From a checkpoint of a small transformer trained on Wikipedia.
Size: width 224, 5 heads of 64, MLP 896 GELU, vocabulary 8192, 8.15M parameters.
Architecture: LayerNorm before each block, learned positions.
Each number is 128 + 32 x the weight over its row's rms, rounded and kept within 0 to 255. Layers, rows and columns count from 0. The size above them is the row's rms in percent of the matrix's.

# layer 4 MLP up, 896x224, rms 0.0386, rows 426-431, columns 112-223
size [ 75 101 106 105 120 117]
[[140 139 164 126 118  94 121 174 147 148 137 114 103 167 153 127 115 100 141 118  86 151 142 146 111 127  96  64 173 117 161 103 111 128 144 119 189 107 142 131 210  74 108 102 152  96 177 113 135 136  88 192  71  93 144 133 152 146 145 130  90 154  86 110  43 169 152  88 117 142  95 104 156 139 141 135 125 162 170 119 111 166 133 120  93 193 152  98 159 125  98 161 104 108 139  74  61 138 141 143 118 162 120  99 100 155 124 119 110 141 101  95]
 [120 142 193 135  85 115 176 134 112 121 170 110 182 152 163 136  91 124 147 102 124 126 153 129 165  72 120 122  90  73 159 141 123 122 137 108  95  97 112  77 116 129 169  57 171 131 123 179 136  87 169 122 147 112 124 152  82 131  78 193 170 122 155 206 123 150  83  91  91 109 109 134 141 202 114 217 119  94 117 106 189 132 162 112  99 160  97 166 187 120 139 116  80 113 153 108 108 104 144 149 130 108  88 160 174 165  89 126 132 151 120 106]
 [ 77 120 153 127 105  83 147  84 134 185  83 163 138  84  84 180 162  64 133 135 158 125 183 121 112 108 174 104 159 113  93 129 111 144 142 154  87 140 112 146 149 111 132 169 112  91 185 180 134 167 117 103 175 152 130 224 164 131 173  86 140 190  92  84  97  99 119  69  81 150 128 104 128 135 133 114 154 133 116 147 155 163  90  73  99 100 157 133 121 140  87 138 126 130 125 155  71 188 151 144 176 174 146 174  76 113  91 134 126 183 145 115]
 [130 126 111 139  91 155 141 147 153 101  69 125 104 135 105 202 151 116 196  92 132 149 112 120 109 115 112 111  91 101 130 191 205 130 124 161  84 133  51  91 187 106 136  95 141  85 135 113 171  54 201 150 140 134 125 151 147 122 123  81 153 158 104 167 125  91  86  92 146 143  53 123  53 143 141 134 102 122 147 125 191 176 109 126 127 107 105 142 101 146 105 198 105 137 163 140 103 145 143 184 115 155 116  99 138 100  89  86 135 156 126 184]
 [181 139  94  86 125 112 138 148 124 162  73 138  87 188 130 179 166 116 120 127 138  28 138  93 103 153 125  83 120 125 115 132 100 154 175 141  93 125 137 136 118 156 138  97 163  82 131 150 150 120 221 182 151 130  86 161 175 126 139 117 178 136 119 161  94 141 137 158 158  97 143  90  86  78 124 165 141 139  67 164 144 109 150 155 153 114 186 129  70 126 171 139 100 158 129 141 142 100 137  81 144 177  81 132  70 128  98 148 103 125  73 109]
 [166 171  92 114 104 156 137 144 153 135 142 165 117  89 147 145 130 127 139  96 161 114 170 100 128 145 182 121  76 158 181 158  70 177 118 104  93 144 127 154 197  92 120  54  39 129 125 180 118 127 132  99 150 119  84  86 126  88 152 109  79 119 112 156 129 141 148 100 147   2 154 105 109  79 137 118 168 195 142  82 176 138 151 165 154 167 167 143 124 140 173 112 176 129 100 161 144 162 119 107  84  97 189 159 104 123  74 118  85 124 111 107]]
# layer 4 MLP down (transposed), 896x224, rms 0.035, rows 426-431, columns 112-223
size [ 71 106 106 105 131 105]
[[ 61 140  97 148 113 157 116  84 145  82  94 135 137 100 130 135 100 117 173 146  81  49 104 132 100 138 131 113 139 141  94 100 113  77 157 129 154 150  93 182 109 127  49 125 121 123 123 161 113 109 128 174  95  53 145 133 109 141 115 188 124 160 122 142 137 138  73 164 162 138 117 136 151 179 113 157  90 147 135 115 125 161 112 141 110  28  50 134 125 135 129  25 202 128 151 158 165 129 133 115 153 128  99 143 166 125 115 172 135 121 134 110]
 [104  94 168 150 146 133 180 124 148 120 129  70 126 123  91 144 162 111 131 161 119 105 159 121  85 214 116 149 141 116 146 103  77 186 169 171 115 137 149 136  98 127 143 149 159 112 124 126  98 158 120 106 113 114 125  98 134 126  85 110 117 143 206 141 164 151 101 144 134 105 124 145 121  89 130  88  96 168 112 114 119 139 107 143 170 167 102  93  78 130  96 141  80 125 132 116 190 169  88 174 118  93 167 119 136 148  96 180 143 149 131 150]
 [159 139  95 127 140 114 183 114 164 173 133  86 136 149 142  96 145 123  57 106 115 159 152 209 105 114 102 101 144 110 138 137 109 131 146 142 146 101  64 113 109 202 184  95 185 171  75  94  91  83 163 108 133  48 123 134  55 151  51 130 164 135 169 147 144 137 153 140 165 122 156 140 138 122  80 174 115  84  96 140  65 125 146 100 137 230  21 113 177 122 169 131  97 138  64 133 154 139 146  90 108 150  98 113 159 127 130 145 130 120 167 123]
 [123 141 112  66 109 160 173 109 150 180  84 117  77 177 148 136 167 136 129 132  72 132 153 127 149 156  92 129  98  87 133 120 174  69 157 110  99 125  78 119 110 179 142 116 146 160 136 135 100 131 163 172 196 143 106 159  90 135 122 151 180  84 179 161 124 167 144 182  48 128 141 154 120 110  40 146 107  87 144  88 185 121  86 124 179 117 186 130 158 194 159 135 112 149 125 122 134 113 131 105 160 118 153 148 135 163  97 127  69 114 153  87]
 [114 139  98 153 156  81 143 111 140 126 109 120 146 134 123 147 145 231 118  97 113 115 114 148 190 164 137 152 128 163  87  89 183 176 120 128 102 127 150 137 167 113 158 148 146 133  84 100  97 166  87  49 162 146 140 175 118 113 147 152  69 100 164  63 165  93 153 145 145  87 154 169 126 112 176 181 172 150  90 154 140 104 142  90 133 135  93  92 149 111 105 119 130 131  95 102 140  93  79 186 166 138 123  66  77 159 183 126 111 161 131  65]
 [ 94  90 154 138 146  96 180  98 152 105 116 186 149 130 140 169 146 123 147 133 163  62  94 181 121  64  63 123 167 149 149 162 120 105 110  87 126 131 147 115 127  80 133 120 156 133 158 115 163 113 108 141 173  96  94 153 141 136 146 182 220 150 122 117 155 107 134 126 125 169 132 101 113 106 107 125  73 152  94 127  76  72 105 131  97  67 138 116 130 122 120 172 174 128  75 127  93 139 120  98 134 183  91 160 174 117  96 112  91 136  60 167]]